Part of a small language model's weights.
Training: a variant of Adam for these matrices, 13862 steps.
Each number is 128 + 24 x the weight over its row's rms, rounded and kept within 0 to 255. Layers, rows and columns count from 0. The size above them is the row's rms in percent of the matrix's.

# layer 3 MLP down, 224x768, rms 0.104, rows 0-137, columns 480-527
size [104  97  95  92  94 109 102 100 102 104 100 108 105  97  98  81  99  90  99 104  57 103 101 101 103 104  94  93 101  93 103 102 104 105  97 103  97 106 107  76 103  96 106 102 101 103  90 100 103 114  97 106  98 108 106  90  78 106 106  93  97  99 100  97  96  99 102  85  95  98  98 107 104 101  98  98 107 100 103  99 103 109  95 102  99 105  86 105  90  98 110 103 105 101 100  97  90 105  89  94 101 101 101  98 102 100  99  85 100  96 107  84  96  98  94  97 102 105  74 106 105  93  96 106 101 104  96  85  99  92 103  82 107 110 104 104  95 104]
[[144 168 152 138 157 100 145 115 131 124 113 154 108 123 168 107 162  71  91 103 151 167 165 107 158 139 174 154 141 112  85 124 150 143 148 130 128 129 175 145 124 124 119 124 134 135 138 140]
 [144 139 114  64 144 111 122 143 110 110 119 146 146 165 134  99 143 125 109 109 139 134 153 131 146 137 131  99 110 119 122 104 141 111 154 139 129 150 160 186 107 116 128 137 141 132 133 153]
 [138 184 116 128 131  96 130 137  89 115 157  99 153 108 185 169 150  66  63 116 139  69 117 117 164  78 119 103 187 127 137 110 132 148  94 105 131  78 130 144 144 164 155 163 159 112 142 174]
 [136 115 147 133 109 130 179 143 134 113 103 160 130 134 131 118 110 147  80 120 166 172 124 130 114 148 116 140 123  83 155 124 141 144 127 106 153 112 140 144 125  99 172 118 123 106 107  66]
 [119 164 143 137 133 122 121 105 158 148 150 121 137 114  82 143  74 132 113 143  81  86 117 114 107 106  82 143  75  95 147  97 113 125 106 146 145 139 106 110 133 117 142 106 125 116 138  98]
 [150 100 120 129 104 106  68  89 125 140 138 145 134 174  99 137  58  69 144 135 145 118  82 139 130 138 140  88 118 137 137 142 122 114  97 138 160 157 142 164 117  86 124  95 136 135 126 141]
 [143 127 105 129 147 168 151 150 123 112 130 145 112 148 102 159 127 134 140 124 110 146 111 113 103 106 104 125 162 130 100 119 147 149 142 126 119 120 112  97 148 145 159  70 140 134 123 106]
 [117 120 129 151 144 150 156 106 136 109 155  98 125 184 136 118 100 128 115 106 137 146 170  91  83 108 137  99 121 136 144 129 136 110 145 176 197 116 180 132 124 141 119 146 130 136 123 149]
 [127 102 175 150 113 112 135 158 133 139  98 135 119 164 144 125 153 140 146 106 122 110 140 182 114  92 134  95 138 155 125 144 147 130 135 114 143  92 103 126 127 153 105  84 127 124 144 134]
 [120 149 163 143 103 118 109 148 122 140 174  96 122 105  93  72 108 145 112 152 123 104 111 133 114 120 121 133 128  95 135 138 126 107  97 151 121 144 126 121 111 114 160 169 118  84 139 131]
 [124 119 170 112 108 117 164 107 129 147  88 128 109 141  75 136  85 158 106 126 129 118 144 126 143 127 116 116 102 158 147 120 143 130 162 164  83 154 129 141 120  90 143 115 147 149 141 146]
 [132 129 133  91 122 138 141 102 166 131  98 136 121 142 163  98 146 103 127 156 116 104 115 129 146 121 142 141  91 138 138 126 132 127 119 151  98 172 166 155 142 100 124 148 160 119 121 122]
 [140  57 107  95 138 138 151 110 119 160  73 159 143 110  97 171 163  99 139 150 189 119 134 109 142 174 129  85 165 220 128 131 182 148 133 110  82 122 161 116 141 162 134 154 103 150 138 160]
 [150  99 103 138 164 153 176 104 121  83 130 210 133 158 174 142 143 102  98 141 143 172 130 175 114 141 152 106 149 120 101 104 142 135 140 152 125  99  81 160 133 109 107 111  87 115 129 126]
 [145 127 101 137 146 160 138 174 144 107 117 111 118 149 172 105 137 129 144 118 136 134  96 117 134 104 123 125 134 136 126 160 127 129 157 142 139 131  94 146  91 138  88 166  86 138 136 120]
 [121 124 140  82 123 126 113 141 134 133 101 163  92 114 123  74 164 114 153 124 131 140 112 147 149 148 137 149 110 107 143 121 111 166 138 148 122 161 144 139 134 110 109 174  98 142 134 128]
 [112 138 110 109 134 110 141 108 140 107 102 156 146 106 121 113  99 132 191 131 121 147 158 160 100 114 103 117 118 119 108 121 115 123 112  95 108 180 125 128 113 111 125 100 107  97 146 160]
 [141  92 147 165 142 144 124 141 115 119  93  98  90 123 151 116  89 136 122 147 119 148 125 148 108  97 120 146 172 106 113 115 112  62  79 147 161 128  81 107 166 102 130 155 114 104 114 145]
 [119 133 130 118 114 141 134 142  99  94  77 126 136 147  89 128  93 208  74 149 106  76  91  98 150 130 137 157 147 141 155 131 158 141 156 113 133 158 143 143 145 115 156 161 146 154 147 130]
 [ 92 130 118 142 143 114 130 163 123 124 107 135 101 171 175 132 165 129 117 129 121 145  90 134 131 151 156  99 128 114 108 129 131 157 141 179 150  87 171 102 110 122 107 115  77 148 137 161]
 [113 143 148 156 137 140 132 135 155 130 122 130 125 140 134 109 112  80 139 138 110 125 102 110 143  90 129 162 132 173 140 182 122 100 113 122 125 149 131  95 109 148 154 149 139 141 109 136]
 [ 87 149  86 122 158 140 128 130 149 136 132 106 131 101 130 129 134 152 158 134 114 140 159 107 128 131  71 119 123 104 155 131 134 114  64 111 113 116 159 134  97 116 114  63 158 114 136 140]
 [102 141 156 117  85 143 130 140 138 115 170 124 120 120 108 129 143 127 138 121 144 101 104 185 167 205 164  83 113 162 147 119 132 131 181 166 133 135 100 143 116 114 147 136 113 123  99  96]
 [126 145 108  98 153 162 144 181 125 135 110 146 113 173 109 166 102 143 106 149 102 122  97 137 154 134 142 173  99 138 133 128 165 142 126 182 115 146 171 118 110 182 139 138 120 144 127 203]
 [126 117 130 129 146 127 130 131 143 154 126 113  91 127 170 154 123  85 138 122 120 135 149 141 130 165 106 158 143 139  97 134 180 111 134 137 117 175 145 153 133  93 134 147 127 134 126 154]
 [142 109  73 133 132 119 157 177 121 151 138 101 133 116 171 167 166  76 126 145  67 132 113 118 152 153 130 109 178 120  82 126 119 119 116 108 126  85 155 112 148 122  80 137 108 146 151 164]
 [121 128 121 128 105 147 142 133 124  95 148 138 115 138 121 149 149 130 108 166 145  81 130 124 116 129 126 129 172 205 141 146 121 102 111  96 117 136 133  98 147 150 100 148 152 124 131 136]
 [109  98 115 125 149 157 131 145 138 106 131 149 119 151 126 122 133 120 118 161 170 158  99 125 151 135 138 137 115 100 105 107 140 132 128 125  88 147 125 110 142 150 135 143 165 124 149 132]
 [ 73  95  70 114 122 119  96 148 133 172 115 151  97 146 144 163 160 103 120 120 121 165 152  88 109 169 123 107 130 163 129 109 111 179 111 102 108 122 119 135 147 120 113 131 128 143 124 110]
 [150 132  96 147 147 124 126 193  84 100 144 126 112 139 173  70 142 116  91 104 117 150 132 145 134 144 134 150 136  97  98 129 131  68 154 148  72  94 144  62 133 107 128 120 102 133 124 105]
 [132 156 115 111 145 113  74 120 114 121  81 154 126  66 168 164 122 112 121 120  96 154 117 141 150 125 137 131 123 123 148  88 102 143 171 133 117 171 130 114 108  99 136 118 190 108 132 147]
 [143 147 145 170 133 150 112 135 128 110 118 126 140  83 104  95 133 152 100 149  97 110  96 113 134 154 137 155 135 156 138 118 126 141 157 145 101  92  96 119 145 132 109  77  82 126 147 144]
 [111 171 122 142 131 104 147 185  99  99 180 138 114 111 115 139 122 159 125 126 152 163 157 137 166 131 163 116 105 109 145 128 171 144 175 114 171 118 103 150 142 160 166 115 118 107 130 127]
 [130 119  94 159 125 117 117  98 156 126 131 113 146 119 114 125 135 131 137 136  80 147 157  95 139 110 149 122 110  97 164 126  74  94 128 102 146 137 108 112 132 160 153 136 109 102 130  94]
 [ 85 151 135 123 136 123 119 148 183 130  97 169 164 165 143 123 113 114 144 150  99  97 149 131 137 144 105 107 165  73 140 152 116 115 132 130  82 148 160  99 108  98 163 146 130 129 124 121]
 [133 126 124 126 118 110 135 145 135 157 173  98 135 141 112 134 114 165 135 114 106 128 164 135 143 117 126 129 126 156 156 105 158 145 149 134 150 120 142  97  97 142  86 111 135 138 141 143]
 [119 151 126 137 121 115  85 105 161 169 131 134 151 116 127 170  78 163 165 127  67 128  78 136 144  71 140 160 143 106 111 150 141  97  74 129 138 106 126 129 196 132 115 101 141 133 117 149]
 [119 103 105 100 110 126  92 143 104 142 180 167 133 166 128 141 124 143  94 143 135  99 116 120 151 164 159  96 116 149 118 138 111 140 146 121 117 129 120 134 143  90 107 137 132 125 130  93]
 [113 138 125 147 142 143 113 137 113 124 124  99 113 115 144 113 155 130  97 140 108 169 102 153 157 126 111 155 114 154 112 122  94  84 103 152 106 131  79 107 100 111 155 121 177 127 121 178]
 [113 124 129 124 117 134 127 102  85 108 118 145  79 123 141 121 172  96  99 134 155 146 116 148 112 109 128 123 171 130  68 155 147 126 101 127 149 153 138 132 136 135 129 127 140 144 140 109]
 [132 136 107 116 119 135 103 198 120 108 127 104 156 168 166 106 127 104  97 156 115  71 117 142 112 136 135 148 167 115 158 150 142 126  96 148 120 113 132 136 125 125 170 138 152 133 105 140]
 [144 129 112 101 122 149 111 133 129 109 128  85 118 124 150 135 167 112  82 118 117 166  94 147 154 136 108 140 156 134 144 158 122 166 170 157 142 137 124 151 119 146 102 128 106 152 119  94]
 [111 165 120 143 109  93 127 117 111 103 113  85 103 110 152 143 139 130  94 120 176 138 136 125 151 101 144 106 115 135 119 133 135 123 134 200 137  87 145 155 152 113 140 126 126 180 135 143]
 [126 139 148 111 134 130 151 148 120  99 121 137  97 152 154 107 102 159 126 141 126 123 121 138 127  93 113 134 163 121 113 143 159 143 154 138 131 153 138 113 170 116 124 143 173 127 101 146]
 [118 112 140 104 104 118 127 119 135 130 166 116 119 117  99  88 127 181 128 130 121 159 133  91 138 150 132 154  60 149  94 160 126  99 131 111 110  88  74 118 126 174 132 188 138 139 110 143]
 [135 104 134 111 121 135 130 113 144 115 102 122 128  90  80 154 181 170 129 143 100 150  68 123 112 153  99 131  93 180 127 137 149 122  96 140 140 131 163 103 141 101 153 110  95 121 134 146]
 [143 142 113 164 156 120 147 149 122 127 150 122 122 141 179 125 146  95 144 145 138 130 148 119 110  99 147 107 148  92 136 112 128 140 140  99 133 109 177 154 148  80 137  93 125 101 137 117]
 [164 138 149  61 136 160 136 114 136  83  90 109 110  92  90 102 158 130 136 133 113 133 127 134 105 139 120  95 114 100 140 133 112 125 133 112 132 150  94 143 129 167 116 115 161 111 128 154]
 [ 81 112 139 116 106 145 155 152 149 182 106 156 136 101 103 119 104 110  99 164 126 136 120 112 136 113 145 164  91  62 115 101 118 117 110 100  89  88 160  98 135 138 134 154 169 106 106 130]
 [156  69 124 166 164 142 157  87 143 146 133  73 134 114 134 128 127 152 150 108 111 116 110 124 121 144 123 142 131 121 123 150 117 118 102 136 101 119 149  72 159 114 130 130  88 128 128  84]
 [126 112 110 111  96 104 139  87 101 136  73  64 146 101 159 148 134  74  97 144 117 139 142 126 116 124 118 112 115 132 149 124 134 139 112 142 108 116 152 160 151 110 105 114 124 121 131 138]
 [127 135 101 147 146 158 116 133 140 112 140 109 104 109 129 139 163 110 141 110 102 166 132 138 116 105 141 150 158 128 141 124 140 128 156 113  74 123 127 133 132 130 138 119 115 179 108 161]
 [119 157 141 141 114 124  73 183 129 120 124 158 144 173 129 133 128 126  97 130 120 132 143 111 107 120 131 100 101 125 133 140 134 147 148 126 155 126  89  94 107  94 132 147 145 158 131 127]
 [162 134 165 151 163  90  99 191 117 127 163 162 121 104 106 106 171 142 143 148 148 157 128 138 106 175 137 191 145 112 162 123  84 138 137 133 131 126 131 109 135 151 128 124 116 146 138 188]
 [104 120 142 114 135 125 113 162 140 120  93 153 135 115 131  99  95 146 144 151 132 125 142 137 155 113 127 115 120  95 110 135 129 109  98 125 154 126 148 111 112 105 130 126 163 116 139 130]
 [126 156 142 113 127 162 133 139  95 152 133 113 105  71 112  84 143 124 169 120 116 138 110 114 141 186 144 145 122 104 107 137 144 103 112 123 135 137 123  92 134 148 137 119 134 145 148 143]
 [111 135 154  93 135 100 137 107 152 143 125 125 142 124 130 113  95 149 119  83 105 136 161  92 121 122 113 126 182 149 148 143 130 162 162 121 152 152 144 156 119 141 136 141 119 143 152  96]
 [141 115 123  98 167  95 115 119 105 144 118 130 134 185 100 148 137 141 159 116 131 113 135 118 111 125 101 134  93  95 121 130 179  99 141 167 113 156 139 101 115 102  97 168 104 141 110 115]
 [108 173 143 153 135 104 120 143 146  91 176 100 127 127 149 114 130 129 111 145 151  85 110 108 140 125 159 120 171 107 143 134 129 133 130 157 112 131 140 100 130 141 127 157 148 112 128 150]
 [134 104 122 103 126  94 111 130 153 145 110 130 149 121 143 139 109 166 176 102 126  70 108 145 158 132 100 121 150 129 147 125 145 126 127 129 154 129 160 154 122 129 144 110 121 139 143 180]
 [118 106 109 167 136 142 129 102 130 114 161 137 120 184 147 116 144 111 118 131 107 149 176 143  72 137 113 108 120 130 117 115  80 142 125  90 102 120  83 119 120 119 144 130 152 114 116  95]
 [135 106 107 112 120 157 113 113 135 144  80 141  97 145 142 113 111 120 112 110 132  86 148 131 134 132 116 124  83 169  91 141 134 131 133 102 152 138 134  99 100 129 126 148  96 142 132 127]
 [115 170 100 133 153 145 138  88 138 115 173 112 145 176 162 117  94 160 152  90 150 125 182 123 108 169 141  86  99 128 153 135 143 115 117 139 102 152 134 119  95 148 116 121 154  74 112 151]
 [112  89 159 119 125 107 141 119  95 142 103  88 107 130  91 126 131 144 130 144 128 174 125 130 101 154 169 126 138 147  90 125 136 136 107 106 154  95 152 137 141 125 132 118 106 105 118 131]
 [147 103 116 128 108 123 123 137  94 144 154 132 135 158 173 140 152 113 112  95 133 116 129 107 135 152 106 157 102 149 115 146 100  89 117 138 123 147 131 151 127 100 153 134  79 170 129  71]
 [148 118 141  87  99 125  88 124 145 172 104  86 115 136 164 162 136 114 105 129 123 142 154 136 117 149 136 115 153 136 160 128 117 154 142  88  94 108 104 157 121 101 170 107 162 147 113 155]
 [107 178 172 125 146 124 126 174 149 120 126 133 129 134 136 151  70 129  99  92 122 141 124 114  69  92 119 108 113  82 138 133 196  99 129  96 145 106 111 141 118 150 130 122  94 102 133 110]
 [143 106 107 135 124 142 116 113 144 133 148 141 123 154 124 104 132 154 135 140  67  93 125 128 143 109 108 101 132 165 108  98 127 112 116 140 157 130 128 121  95 133  88 137  78 158 152 157]
 [126 136 105 102 112 139 110 118 147  79  88 116 117 137 114 116 100 101 185 133 166  86 137  85 135 100 108  66 128 143 112  97 139 138 133 157 136 187 115 138 186 131  94 124  92 120 117 144]
 [127 132 130 140 138 141  93 130 148 150 165 115 111 109 121 136 135 118  89 126 116 117 130 118 138 127 127 125  96 141 113 137 103 133 176 117 105 109  96 111 145 127 120 118  99 111 160 119]
 [128 113 112 155 157 150 128  98 142 134 156 129  99 141 137 107 168 103 113 102 135 131 107 118 128  95 160 113 141 127 132 119 100 103 168 112  81  99 160  93 176 123 122 148 167 115 115 123]
 [165  93 118 127 140 143 163 136 113 100 118 118 153 119 151 104 130 128 137 104 153 123 169 135  87 116 126 156  75 118 135 141 117 136 122 145 105 139 121 129 119 130 118 127 116 134 119 135]
 [145  96 132 108 129 121 130  72 116  99 128 112 107 148 133 104 118 115 153  99 151 171 125 116  86 139 149 137 111 122 145 123 163  89 148 156 135 124 125 119 115 100 123 100 178 125 147 148]
 [141 104 133 131 135 199 128 111 149 111 164 103 147 125 138  95 112  93 156 137 141 127 102 117 122 120 142 165 131 129 129 110 160 117 125 114 126 145 129 125 107 136 144 142 162 160 116 161]
 [119 131 126 126 135 113 116  95 130 125 136 130 141 124 113 133 105 108 121 103 193 136 117 140 114 123 140 151 147 113 114 134 180 143 111 150 115 139 165 169 116 158 130 152 109 116 123  88]
 [138 113 138 139 113 102  77 115 162 123 139 141 144  99 175 110 157 119 137 138 110 164 120 156 126 163 115 124  75 128 147 127 135  67 114 124  93 145 225 148 155 159 134 137 105 155 114 138]
 [102 117 165 113 146 126 102 119  86 169 136 122 116  84 113 175  84 133 134 124 140  84 116 137 114 111 106 129 132 135 147 124  83 103  92 120 120 139 120  99 113  98 160 138 124 116 131  78]
 [125 120 147 131 159 141 134  88 141 138 144  80 133 148 178 131 143 115 136 126 119 136 169 128 137 162 105 102  85 124 108 139 116  93 132 125 131 119  95 135 121 197 111 108 137 161 131 109]
 [ 74  95 109 143 159 159 150 172 113 116 119 129 151 148 155  82 122 134 104  95 136 108 129 109 116 146 153 115 130 157 150 122 119 153 162 127 110  74  64 153 103 133 108 149 145 143 142 115]
 [130 126 141 140 147 134 129 162 137 101 180 131 119 107 117 117 170  71 170 115 139 181 126 134 146 109 120 171  99  84 154 148 116 119 123 144 147 140 103 153 101 104 167 102 132 141 133 102]
 [145 123 127 104 149 124 137 135 155 150 127 122 149 107 103 106 135 126 110 105 141 107 171 131 126 128 121 137 177 116  78 126  82 111 145 117 129  85 154 133  95 110 137 124 149 150 120 166]
 [106 112 152 129 118 221 168 150 105 130 153 126 111 122 115 137 153 126 134 125 108 161  99 122 108  88 128  98 147 166 117 148 134 146 151  87 105 125  83 108 120 124  96 118 143 132 128 113]
 [145 125 155 132 122 148 145 115 118 134  97 102 111 141 140 114 150 120 143 115 151 128 123 125 173 140 131  91 120 152 165 144  94 130 122 113 133  93 110  95 165 126 146 175 180 124 131 106]
 [119 135  92 211 173 147 122 146 141 184 119 136 117 162 127 123 132 124 111 178 109 121  57 136 175 119 114 140 102 166 148 124 100 127 142 158 183 166 115  76 124 122 140  97 132 130 134 162]
 [157 164  87 155 113 116 124 112  97 108 107 126 133 165 155 119 137 125 162 126 116 145 137 100 152 126 149 130 130 136 139 153 121  47 113 138 106 118 147 127 140 159 107 139 141 170 145 166]
 [180 129 167 160 125 147 140 113 127 136 148 135 104 119  93 143 179 147  85 114 104 139 123 121 141 138 152 135 111 143 149 137 168 170 163 132 121 132  81 125 145 116 113 169 114 120 130  99]
 [123 124  87 137 154  87  83 129  92 123 131 102 149  98 113 141 142  95 142 175 154 114  81 127 135 110 154 182 144 120 130 139 120 171 116 114 147  76 161 138 135 120 135 100 157 124 134  84]
 [121 145 172 125 147 128 119 137 117  76 162 112 158  91 145 138 132 106  85 102 153 154 126 110 123 188 143 127 140  98 156 138 100 146 123 176  84 103 177 149 148 127 117 123 123 120 132 142]
 [149 114 133 174 120 130 103 137 130 134 134 111 127  70  95 144 102 127 138 148 125 163 101 103 109 138 136 124 190  64  89 128 117 147 131 137 136 156 137 133 109 172 154 143 113  95 123 121]
 [106 144  93 142 120 104 143 104  92 133 119 122 121 111 123 136  96 142 116 154 123 153 135 115 141  83 135 157 188 126 175 128 153 113 151 126 143 121 131 125 119 112 130 115 161 134 108 117]
 [165  98 119 149  95 118 133 152 106 145 137 146 161  77 157 131 119 164  91 122 109 151 167 131  83 114 103  81 128 132 118 148  99 101 144 130 163 146 106 119 127 151 100 145 146 148 111  90]
 [100 115 146 133 124 133 163 115 130 131 104 152 148 118 182 112 111 143 100 140 106 110 149 108 139 120 134 106 128 158 140 132 180 128 127 147 154 150 156 143 148 107 116 127 155 162 114 130]
 [112 156 115 115 135 110 169 148 137 126 112 152 169 143 114 152 110 169 116 129 120  96 124 120 134 136 126  84  59 186 136 139 152 154 112  80 110 142  97  91 136 151 123 143 154 130 137 141]
 [115 171 134 114 119 155 113 138 166 134 134 130 160 124 110 121 137 120 116 128 107 112 133 136 159 121 115 116  91  87 153 146 119 118  70 133 145 112 168 129 125 151 142 158  99  97 113 131]
 [111 170 106 121 175 109 144 139 101 111 144 114 111 122 155 148 123 141 126 138 138 156 145 112 145 110 125 134 128 158 150 129 125 119 140 184 152 122 147 146 134 105 133 111 159 125 148 114]
 [116 135 143 164 120 123 117 128 145 129 118 132 103 121 105 188 118 130 164 162 125 150 123 104 144 166 133 143 110 154  62 136 103 122  80 194 132 173 122 110 109 148 132 126 145 114 124  95]
 [125 144 114  96 149 162 123 151 123  82 112 125 104 135  98 140 109 126  93 118 153 132 100 149 159 105 146 148 144 143 107 144 136 127 135  66 138 109 141 155 119 139 153 115 124 121 118 142]
 [159 133 125 147 138  93 147 158 153  89 136 135 126 124 151 135 153  92 116 135 117 128 121 118 132  75 102 122 139 169 134 124 105 157 164 200 167  71 128 127 153 141 147 126 177 127 128 107]
 [ 55 128 169 125 121 130  87 137 150 129 144 119 119 117 131 157 111  87 125 122  68 131 129 135  84 160 137  90  99 114 134 139 108 100  92  92 111 150 141 138 119 165 162 127 158 121 143 170]
 [144 186 127 127 112 118 106 126 139 152 126 160 167 101 130 170 118 126 143 142 146 173 114 154 123 138 130  84  92 105  80 114 103 125 114 144 101  93 100 123 147 127 127 114 143 119 117 107]
 [160 119  96 105  92 127 101  64 130 114 132 117 140 112 140 102 139  96 132 125 114 106 126 139 110 113 150 137 143  79 119 135 174 133  95 113 127 101 136 152 136 152 125 144 122 116 109 172]
 [150 123 149 117  91 149 104 140 130 110 172 143 111 148 109 136 155 142 151 118 138 128 135 146 142 118 109 122 122 120 109 147 124 142 103 122 103 147 144 100 131 172 153 176  89 107 137 138]
 [131 183 155 112 146 145  89 130 138 145 127 138 100  97 114 178 138  93 129 117 113 107 105 126 140 147 108 130 126 149 141 134  93 132 149 132 130 114 108 173 137 132 134 147 122 137 128 135]
 [ 86 100  95 102 157 100 143 181  94 122 104 120 141 117 113 101 153 139 101 124 113 105  87 155 133 142 116 134 112 111 122 141 131 130 103  88 160 120 106 113 101  88 142  74 130 105 129 134]
 [163 157 106 136 134 140 180 118 145  93 140 119 153 106 132 132 156 136 119 136 137 105 131 136  92 144 107 146 120 109  97 136 108 131 101 146 121 111 102 169  88 121 123 154 114  92 144 176]
 [120 132 163 165 104 105 158 145 123 123 121 129  88  95 160 162 127 157 137 124 185 143 190 117 119 143 124 131 141 169 128 121 171 122 143 160 172 161 117 107 127 144  90 141 156 135 125 102]
 [192 162 117 150 114 109 151 158 111 167 138 115 122 159 104 122 128  90 112 121 107 132 100 146 104 154 160 135 135  92 100 146 139 127 126 223 126 162 133 122 116 154  99 111 127 150 141 115]
 [146 148 160 132 155 137 105 103 121 147 138 120 180 108  89 117 101 105 142 163 123 133 135 124 122 134 114 143  11  97 130 113 123 152 112 119 150 101  96 103  93 151 140 109 148 115 130 132]
 [117 137 128 155 132 118 138  90 100  90 140  97 124 124 149 100 118 133 137 140 120 127  80 110 137 109 128  97 121 119 151 133  98 148 136 107 133 158 170 122 167 124 103 106 143 128 105 145]
 [136 114 124 131 130 130 149 178  77 148 143 112 136  96 122  56 147 177 164 149  90 149 150 119 145 109 169 136 175 126 152 131 143 100 138 115  89  81 181 128 107 126 124 166 150 100 147 138]
 [ 98 132 130 133 126 128  87 119  91 125 148 114  91 181 105 137 117 173  95 123 131 129  98 153 127 126 145 115 136 118 107 108 130 145 148 106 149 120 151 128 135  95 103 153 147 110 125 101]
 [ 79 125 152 158 129 143 134 119 157 126 151 151 129 139 150 136 134 149 120 114  93 121 129 159 105 148 177  45 149 159 142 129 156 112 179 127 126 131 113 123 126  90  97 119 148 141 136  98]
 [120  84 155 135 150 129 107  58 110 122 151 141 154 117  64 121 108 108 120 101 136 122 174 149 135 109 114 105 177 158 142 132 127 150 119  89 131 116 121  94 122 119  96 112 120 102 115 148]
 [146 143 141 114 129  94 186 138 157 132 121 116 135  87 115  92  96 100 116 138 166 121 162 114 115 185 158 158 163 142 134 136 108 127 144 100 144 138 115 136  82 111 138 160 120 164 148 116]
 [127 123 119  98 119 137 131 112 122 136 117 148 120 116 102 171 131 142 147 123 168 128 175 174 147 100  96 145 169 107 186 122  83 139 176 169 124 157 119 140 132 127 128 122  65 108 139 116]
 [124 106 158 111 154  97 121 108 160 138 205 142 113 165 124 126 154 138 115 115 124 139 103 105 109 177 128 114 125 147 124 132 110 111 126 153 161 139 153 165 155 127 128 140  93 128 122 109]
 [113 132 141 139 191  99 170 120 137 163 137 123 156 109 146 131 108 126 132 120 153  98 110 127 137 117  93 136 146 157 113 131 118 126 128 133 147  86 154 109 116 110 111 141 122 146 141 131]
 [151 124 135 149 114  97 140 126 103 129 130 127 114  85 130 174 169 136 125 134 113 140 160  85 130 118 101 158 183 141 159 132 153 125 166  63 106 142 100  90 100 131 113 142  85 144 144 122]
 [148 136 150 124 145 167  97 146 118 147 136 158 174 136 101 174 143 127 142 149 124  87  97 134  93 109 116 122  83 124 132 116 110 171 113 141 113 116 171 152 148 105 131  96 123 159 108  50]
 [151 161 152 101 117 143 142 126 115 126 120 166  90 128 113 107 164 127 146 113 104 168 110 142  94 108 132 137 102 135 131 133 113 134 146 110 131 107  98 115 155 137 140 139 139 146 130 132]
 [113 128 126 105 112 121 107  97 141 124 142 128 123 108 106 145 125 100 132 115 163 151 154 118  98 147 155 120 154 193 130  97 115 131 125  85 120 138 126 108 101 142 102 118 123 115 139 126]
 [ 98 139 164 173 140 100 172 138 123 125 158 131 119 113 142 165 113 103 119 105 102 159 136 138 113 162 145 113 149 134 117 122 109  79 119 121 142 110 138  98 159 108 145 121  94 147 134  84]
 [167 171 138 145  48 107 138 109 116 117  88 129 116 121 125 128 124 121 129 132 134 110 116 148 126 133 118 143 131 125 132 150 150 112 132 129 139 130  97 160 146 127 121  68 158 120 122 147]
 [154 102 153  97 105 129 109 158  90 143 111 119 162 130  91 125 124 127 135  88 133 112 130 120 111 105  95 168 157 150 101 139 149  87 145 119  82 115 114 144 117 149 122 104  85 142 137 153]
 [156 118 151 137 129 133 120 108 124  90 129 153 134 132 139 136  97 127  93 143 117  92 100 121 135  96 133 164  96 113  79 121 133 133 146  90 157 107 129 106 136 194 162 149 143 131 139 166]
 [102 158 123 102  91  82 151 159 129 147 130  92 158  93 177 139  86 190 110 125 111 142 148 156  88 104 119 125 129 105 120 124 101 114 107 140 123 127 139 163 131 136  95 114 139  90 126 133]
 [161 157 124 103  78 112 100 129 133  94 149 124 141 120 136 122 174 136 125 102 102 141 118 129 138 135 129 131 145 125 114 153 177 109  95 111  84 123 142 114 141 104 131 118 139 144  99 168]
 [106 122 139 158 132 127 125 121  97 146  91 150 112 131 141 131  96 133 110 120  85 131 115 152 125  88 110 170 163 121  87 144 117 145 105 125 126 120 115 110 139 104  87 131 144 135 153 146]
 [105 111 115 137 129 114 113 136 126 147 113 163 175 132 161 138 143 172 107 144 113 138 134 114 133 167 189 127 109 151 119 134 144 131  97 147 122 112 101 155 128 130 133 141 134  90 119 171]
 [121 141 135 135 178 112 133 104 116 135 155 164 120 119 123 130 164 121 165 122 142 104 130 149 149 123 138  92 117 102 136 141 120 186 137  81 114 141 119 100 101 150 115 112 164  97 138 108]
 [146 130 101 151 141 118 135 132 124 169 132 122 139  76 122  83 132 113 103 152 172  94 186  99 122 111  95 132 155  82  96 130 123 123  87 147 125 106 116 104 155 104 112  99 160 115 146 129]
 [100 162  84 142 113 154 130 104 116 109 101 142 122 113 158 121 155  99 137 145 107 134 125 122 152 117 176 113 106 113 157 129 114 136  91 102  95 143 140 135 110 122 122 139 111 130 150 168]
 [120 185 143 131  92 145 122 178 160 115 138 155 106  70 104 181 136  97 135 157 181 149 144 138  84 101 101 149 144 106 125 118 149 137 140 138 140  95 105 131 187 141 100 140 127 117 121 153]
 [144 108 175 149 122 140 111  86 173 124 140 100 122 159  75 143 102 125 149 135 114 139 128 147 132 151 124  96 102 150  89 120 118 118 103 134 120 155 114 105 109 173 133 152 145 139 112 126]
 [140  87  86 122 149 132 131  95 155 153 153 115 101 120 139 132 138 144 179 115 138 129 128 165  79 152 144 103 130 169  85 157 135 107 100  89 143 147 139 125 147 179 121  75 199 157 114 182]
 [138  88 146  57 121 124 111  94 143 145 194 129 112 116 173 144  94 188 115 122  97 128 160 155  89 118 147 130 132 101 120 143 113 134 140 114 163 105 159 185 131 133 149 105 155  96 102  97]
 [176 138 168 137 137 154 148 107 143 152 103 183 126 180 102 152 150 121  97 101 205 136 111 144 137 132 140 124 131 155 134 139 101 117 107 117 116 132 147 117 136 141 142 149 148 153 153 136]
 [112  99 120 128 133 149 135 136 106 140 113 116 101  89 137 108 101 117 162 112 183 137 111 189 149  90 148 149  93  81 120 122 145 120 104 135 162 160 120 132 128 121 129 151 123 121 119 125]]